Each number is 128 + 32 x the weight over its row's rms, rounded and kept within 0 to 255. Layers, rows and columns count from 0. The size above them is the row's rms in percent of the matrix's.

# layer 3 MLP up, 512x128, rms 0.133, rows 431-455, columns 0-63
size [110  43  30  82  28  57  40  94 181  28 107  40  64  63  78  88  82  46 129 150 106 139 127  65 135]
[[ 93 103 101  91  67  79 128 121 151  73 107 129 121 128 139 117 150 133 153  71 127 138  94 163  96 196 145  97 158 178 171 114 150 175 115  88 135 118 162  77 119 162  98 100 133 167 111  73 169 121  95  95  92 145 144 119 134 178 130 120 122 131 103  87]
 [156 151 143 142 169  83 152 141  98  74 106 180 114  99  95 101 169 174 101  60 148 143 100 154 129 172 107 146 145  61 167 111  89 165 151  83 163 113 119 191 104 141  93 144  31 199 155 126 132  84  89  91 148 121 157 158 108 160 104 123 132 159  85  65]
 [185 155 150 188 175  82 143 128  95 101 159 156 140 134 111  60 124 129 166 107 110 135 106 164 110 118  84 138 142 140 136 113 108 121 118 119 107  99 185 149 101 175 139 107 144 152 157 169 104  69 207 128 112 173 185 148 149 108  87 115 176 162 126 129]
 [ 82 140 156  83 109 171 122 123 129 180 121 179  86 162 107 119 117 162 110  65 160 123 185  93 130 138 139 116 106 122 107 113  97 103 145 106 203 107 121 148 153 117 204 137 138 111 103  78 104 135 155  60 163  89 114 124 166 109 196 160  91 108 125 100]
 [110 115 160 141 154 120 135 104  85 177 132 152 117 107 125  98 137 125 137 133 148 140  88 150 111 117 103 137 134 172 124 117 119  94 178 138  92 144 184 162  94 125 146 146 172 143 172 157  92 127 218  95 158 199 170 198 132 118 113 122 157 157  94 157]
 [ 85 102 132 165 144 151 126  87 142 150 201 152  92 147 157 113 125 130 131 128 130 139 125 119 125 117 152  79 152 107  66 134 130 144 117 138 168 157 143 130 138 115 134 148 174 173 131  72 147  93 105 108 190 135  81 136  94  85 187 177  87 142 132 120]
 [112 155  80 113 191 105  69 151 139 151  94 144 156 117 165 131 131 134 154 166 128 108 149 137  93 142 129 163 190 138 113 100 157  71 102 153 198  93 180 145 147 167 130 132  52 134 168 110 136 107 107 110 130 120 138 128  83 100  54 197  96 141 108 115]
 [160 172 155  92 142 115 135 126 137 143 141 113  98 169 105 131  95 150 125 143  72 122 101 180  81 124 151 136 174 151 108 120 151 160 112  74 160 123 143 107 148 166 102 104 136 155 122 125 144 151 153 142 112 179  84  95 124  80  90 209  64 100 106 150]
 [137 186  74 113 120 102 203 135 134 104 152  49 126 100 143 107 113 128 181 121 105  85 145 106 152 124 156 121 173 141 145 133 120 122 110  85 100 127 192 120  87  87  51 138 107 119 118 108 108 180 133 142 121 114 163 150 115 134 109 139 135 152 133  43]
 [157 146 146 135  80 124 148  99 101  81 142 111 167  30 123  96 192 104 146 129 119 134 108 143  86 146 105 165 127 109 128 145 168  87 101 151 134  43 161 122 169 134 103 123 153 122 157 133 124 115 115 102 129 139 113 223 105  97 150 108 145 166 151 129]
 [ 89 148 138  93  91  82 102 145 117 128 159 116 132 115  94  73 159 142  85  63 158 128 173  70 150 156 111 133 107  88 141 198 122 108 131  94  94 101 116 179 162  99 151 142  73 127 148 135 129 160 130 153 142 111  70 100 140 127 107  99  92 189 144 102]
 [ 94 128 101 115 137 161  97  91 108  97 179 169 158 107 175 151 137  85 134  37 128 157 135 155  87 172  55 109 103 142 150  95 130  31 128  86 117 124 154 122 147 125 168 127 143 152 174 123 163  89 154 126  80 151  96 168 144 151 157 128 125  90 124 126]
 [142 137 105 166 151 113 119 109 115  86 109 136 132 147  88 106 133 163 102 170 131 124 157 135 162  77 169 126 127 139 139 151 136 105  85 137 126  63 170 109  90  93 150  82 114  47  97 117 102 145 110 132 137 122 154  94 134  99 107 172 128 102 158 137]
 [115  76 114  90 112  85 135 111 151 146 102 101 103 122 113 116 122 156  93 145 134 163 110 178 127 121 122 136 161 154 128 165 121 208 121 115 111 165 144 154 141 136 114 116 183 131 114  72 147  89 140 185 125 156  71 133 142 110 118  89 134  84 118  93]
 [155  98 111 153 100  90  88 116 161 157 105 118 159 140  90  79 106 181 119 119 114 148  46 117 114 122 126 137 138 122 141 192 153 172 101 109 113 100 104 159 170 155 135 125 143 107  93 110 133 116 108 126 134 163 158 129 107 116  76 140 118 115 116  96]
 [129 129 109 106 107 165 173 141 132 185 167 111 169 107 148  97 123 188 137 104 122  93 157 134 148 129  92 128 120  97 133 158 104  69 163 149 148 111 155 145 124 139 130 125 154 137 148 130  71 114 154 102 150  84 114 128 112 118 106 189 143 144 103 112]
 [113  92  71  71 169 192 143  77 185 123 116 175 157 122 136 183  88  82 103 134 112 118 132 176  92  96 111 126 134 124 143  88 109 169 149  94 137 146 173 101 151 151 105  87 195 109  98  70 145  91 110 107 103 154 119 147 182 111 106 140 147 112  76 169]
 [167 113  73 172 102  71 125 119 137 118 156  76  84 110 137  49 138 111 115  96  91 127  78 132 129 144 137 144 139 108 162 161 147 171 109  98  83 121 173 160 150 117 120 163 103 194 150 155 141 110 108 192 160 153 123  92 109  98  67 139 142 154 109 106]
 [ 99 145 205 125 159 146 127 102  85 114 110 118 160 126 162 120 119 117 121 155 129 118 109 147 121 140 132 118 124 139 136 109 137 166  88 138 165 168 166 247 124 148 109  98 223 169 138 195 115  98 157 142 143 110 113 208 124  97 126 111 148 115 124 160]
 [119 157 187 113 116 119 111  97 131  93 143  76 196 141 100 103 134 119  65 117 117 145 118 118 154 135 109  92  95 153 123 131  86 130  92 107 170 155 152 144 143 120  79  78 149 165  63 148 152 121 155 101 159 120 111 159 187 167 172 152 146 108 123  39]
 [178 143  93 181  91 126 136 114 149 153 178 182 139 130 171 152  74 118 128 171 125 157 130 199  89 102 131 116 202 130 159 135 131 156 148  97  55  86 113  99 153 143 142  64 171  56 125  95 149 125 151  96 109 113  77 145 168 154 157 118 119 173 131 128]
 [ 95 144 123  92 112 112 159 171 144 201 133 124 117 108 146 144  93 165  77 152  98  87 109 160  85 148 155 140 167 172 159 181 121 168 104 116 151  85 150 128 177  86 123 117 154 143  91 165  98 186 174 114 109 122 162 105 136 106 156 112  60  98 138 109]
 [108 103  72 148 153 153 100 153 152 151 116 193 100 114 184 161 107  97  82 136 161 113 114 123  96 117 151 108 128 180 227 141 142  98 131  97 126 116 115 221  98 100 171 131 166 135 159 125 175 138 154 103 126 133 134  67 144 126  93  89 107 137 102 150]
 [122  70  99  93 188 133  91 130  72 107 149  97 143 109 138 150 158 113 124 144 121 129 122 179 129 142 126  87 139 123 134 150 130 130  79 141  96 134 165 124 120 196  88  55 127 168 115  98 149 173 147 131 151 146  83  81 158  99 154 122 141  98 134 117]
 [129 135 127 162 162 113 113 158 112 133 163 152 160 161 120  79 109 116  58 131 147 127  69 134 111  87  68 192 127 111  72 138 160  85 188 159 132 181 121 138 179 126 133 113 158 166 176 191 128 165 120 147 117 188 118 116 107 148  96 157 111 135 117 132]]
# layer 3 MLP down (transposed), 512x128, rms 0.064, rows 431-454, columns 0-63
size [131  44  28  65  27  46  38 100 164  31  87  42  58  58  84  81  94  51 131 143 109 157 117  67]
[[ 66  96  57 144  84 100 133 107 162  71  99 114 149 132 116 114 154 125 138  63 169 161  83 133 109 159 174  94 171 164 193 113 162 141 100  86 110  93 149 130 105 179 115 135 138 213 113  55 159 106 112 124 121 145 144 116 169 185  88 113 123 143 120  94]
 [145 122 132 136 158 107 135 110 103  79 101 174 113 125 118 135 162 175  88  61 130 115  83 152 165 163 122 143 113  81 187 118  95 160 157  96 151 145 108 165 122 105  95 175  43 192 130 100 139  72  51 120 137 114 183 175 123 148  99 118 133 167  80 101]
 [178 163 109 189 183  76 128 129 151  85 167 170 129 130 145  56 103 120 128 103  85 134 128 162 117 127 127 152 131 132 125 122 118 114 103  97  91 101 175 124 112 161 132 127 136 132 129 118 121  51 174 158 133 175 194 192 147 114 101 104 198 181 137 143]
 [174 114  93 156 146 115 122 127 120  49 112  76 169  91 153  96 117 104 152 177  97 154  66 160 106 115 121 182 150 128 159 147 153  98 112 163  63 154 135 128 110 101  67 128 114 125 130 195 140 102  99 199  98 181 156 145  89 149 103 105 167 152 126 141]
 [112 134 141 151 136 104 145 103 144 185 114 160 140 121 137  79 124 113  99  82 146 139 111 137 103 139 137 127 114 157 114 138 120 110 174 139  82 130 191 124 106 139 123 200 158 151 153 121  97 108 181 100 143 195 164 200 158 111  99 139 194 199 119 154]
 [158 130 143  71 122 118 120 175 118 134  69 106 152 125  66 129 129 111 100 129 149 156 108 167  97 134 116 175  87 124 217 137 109 135 154 105 107  87 122 161 154 142 111 127  90 101 121 180 116 143 133 124  89 132 181 114 148 162  90  76 153 112  87 128]
 [130 139 127 141 139 139 150 127 136 139  91 145 158 116 105 104 145 112 111  81 143 128 171 143 121  95 124  69  65 118 159 129 124 137 104 115 117 136 156 149  89  79 103 113 138 175 158 142 185 121 138 130 132  61  51 137  84 129 114 157  86 120 130 185]
 [128 168 154 127 128 157 108 123  87  99 108 140 127 179 103  83 124 178 108 125 132 120 130 145 122 176  81 134 149 155 116 142 106 151 100  40 170 123 139  80 149 168 121 172 159 145 153 130 124 116 156 191 118 103  57 113  88 100 112 182  52  94 100 142]
 [127 145 165  85  94 175 130  48 122 156 128 130 107 160 101 146  96 172 103 159 124 100 125 152 185 124 110 145 168 147 154 137 100 137 119  76 124  94 176 143 165 111  93  93 128 111 119  95 117 111 131 207 129 113 100 126 171 131 114 139 203 120 132  51]
 [142 145 121 130  99 134 165 104 150  76 149 131 164  51 139 103 196 115  99 111 137 120 124 140  71 148 143 183 135 117 130 150 153 101 112 145 117  57 145 105 168 146  87 137 148 125 145 103 155  90  90 141 146 147 126 236 120  84 146 126 165 192 164 158]
 [176 131 102 177 174 181 170 105 134 133 103 139 127 136 156 177  89 105 185 204  76 141  60 165  81  75 147 144 144 137  88  49 130 111 136 174 131 163 144  93 108 132 126 127 176 116  88 132 125 104 147  92 124 146 214 145 109 139 146 182 150  93 109 136]
 [ 61 128 101 126 163 134  99  87 144  91 182 166 165  99 179 144 113  69 128  40 128 168 131 128 119 168  93 105  92 135 144  94 125  73 148  81 123 120 128 109 117 145 153 139 151 153 153 102 164  86 155 152 108 132  85 171 135 142 158 119 120  98 155 117]
 [184 140 168  97  70 123 193  70 152 142 123 110 153  41 116  56 126 149 118  97 133 146  78 117  83 123 131 137 115 136  73 121 133 138 183 177 112 142 116  88 154  87 120 119 102 110  76 109 216 153  85 112 127 159 111 153 125 136  86 114  94 128 151 133]
 [143 138 147 152 113 142 131 164  98 127 158 154 141 139 157 148 158 118 129 121  95 114 152  56 125 163 111 150  80 107 124  98 137  57 144 134 147 112 111 103 130 140 159 148  48 141 165 204 102 152  99 108 107  90 186 134 104 154 138 177 117 142 130 139]
 [120 127 125 162 103  93 102 100 176 144 114 110 125 113 103  97 103 178 130 108 128 141  35 122 131 132 126 130 131  98 146 170 136 152 111 112 126 126  76 162 162 146 138 125 157 126 118 108 118  99 124 106 142 150 147 127 103 107  94 134 144 138 118 102]
 [147 170 147 155 154 126 124  79 113  82 126 146 124 155 103 141 151  64 129 203 150 170 113 113  92 128 134 115 144 147 140  87 120 123  81  65 112 131  96 129 116  99 127 100  92 107 101 156 187 186  87 157 122 189 140 139 122 131 153 104  91 111 157 105]
 [116 119  57 118 172 166 127  70 184 103 134 148 158  88 127 185  72  66 141 115  94 112 151 167  92  83 134 146 125 137 136  74 112 147 149  83 120 139 171 116 126 173 119 119 209 129  95  74 164  86 128 112 109 146 149 157 183 122 106 159 183 110  98 151]
 [126 142  70 155 102  81 127 116 150  92 160 101  98 111 145  81 120 114 128  87  87 101  66 142 154 142 142 133 133 107 174 163 147 145 122  88 100 133 145 142 149 111 119 175 103 189 150 131 144  91  92 188 149 128 117 132 133 111  99 131 129 146  98 132]
 [124 127 176  57 142 107 131  88 104 146 145 177 121 201 137 133 151 129 146 108 124 100 171 113 126 116 111 122 181 151 124  92  91 162  68 135 158 155 133 220 102 146  75 122 179 113  96 179  85 149 126 148  84  98 148 164  72  81 212 129 133 156 129 145]
 [123 160 165 130 114 149 123 105 194 142 112 141 129 133 104 119 155  75  66  79 155 134  74 158 149 138  58 112 104 166 122 175  89 132 112  90 137 174 156 137 114  91 109 117 167 114 132 117 144 115 195 142 142 140 106 178 152 168 138 147 155 124 140  84]
 [212 121 160 161  98 134 107  92 134 111 152 148 166 159 159 200  65 124 176 156 127 152 128 146  84 114 155 138 160  84 140 128 136 128 129 107  65 121 110  76 157 148 115  49 119 125 142  94 117 157 116 100 124  92 105 142 150 124 124 137 128 149 129  75]
 [ 92 148 125  96 107 129 161 179 123 184 133  97 125 103 132 181  64 169 116 125 113  99  68 173 106 149 151 137 145 155 124 144 132 169  82 110 139 114 157  91 194  86 124 137 167 117 109 185  89 203 161 145 124 127 163 102 141 123 140 121  30  82 148 107]
 [160 166  87 105 124 146  88 109  91  45  64 129 111 115 109 128 113 156 172 103 128 122  82 137 129 141 169  80 109 157 106 118  80 142 119 190 194 153 139 113  88 137  80 118 171 145 108 128 112 105 144 151 131  83 118 107  73 139 104 146 128 128 130  63]
 [184  55 118 128  83 122 114 133  96 196 130 116 145  97 161 185 112  72 120 144 117 103 171  61 172 129 148 167 155  68 131 110 111  66 136  86 112 114 199  62 130 188 154 110  75 175 143 164 179 152 113 137 156 109 114  84 102 145 126  90 119 122 134 116]]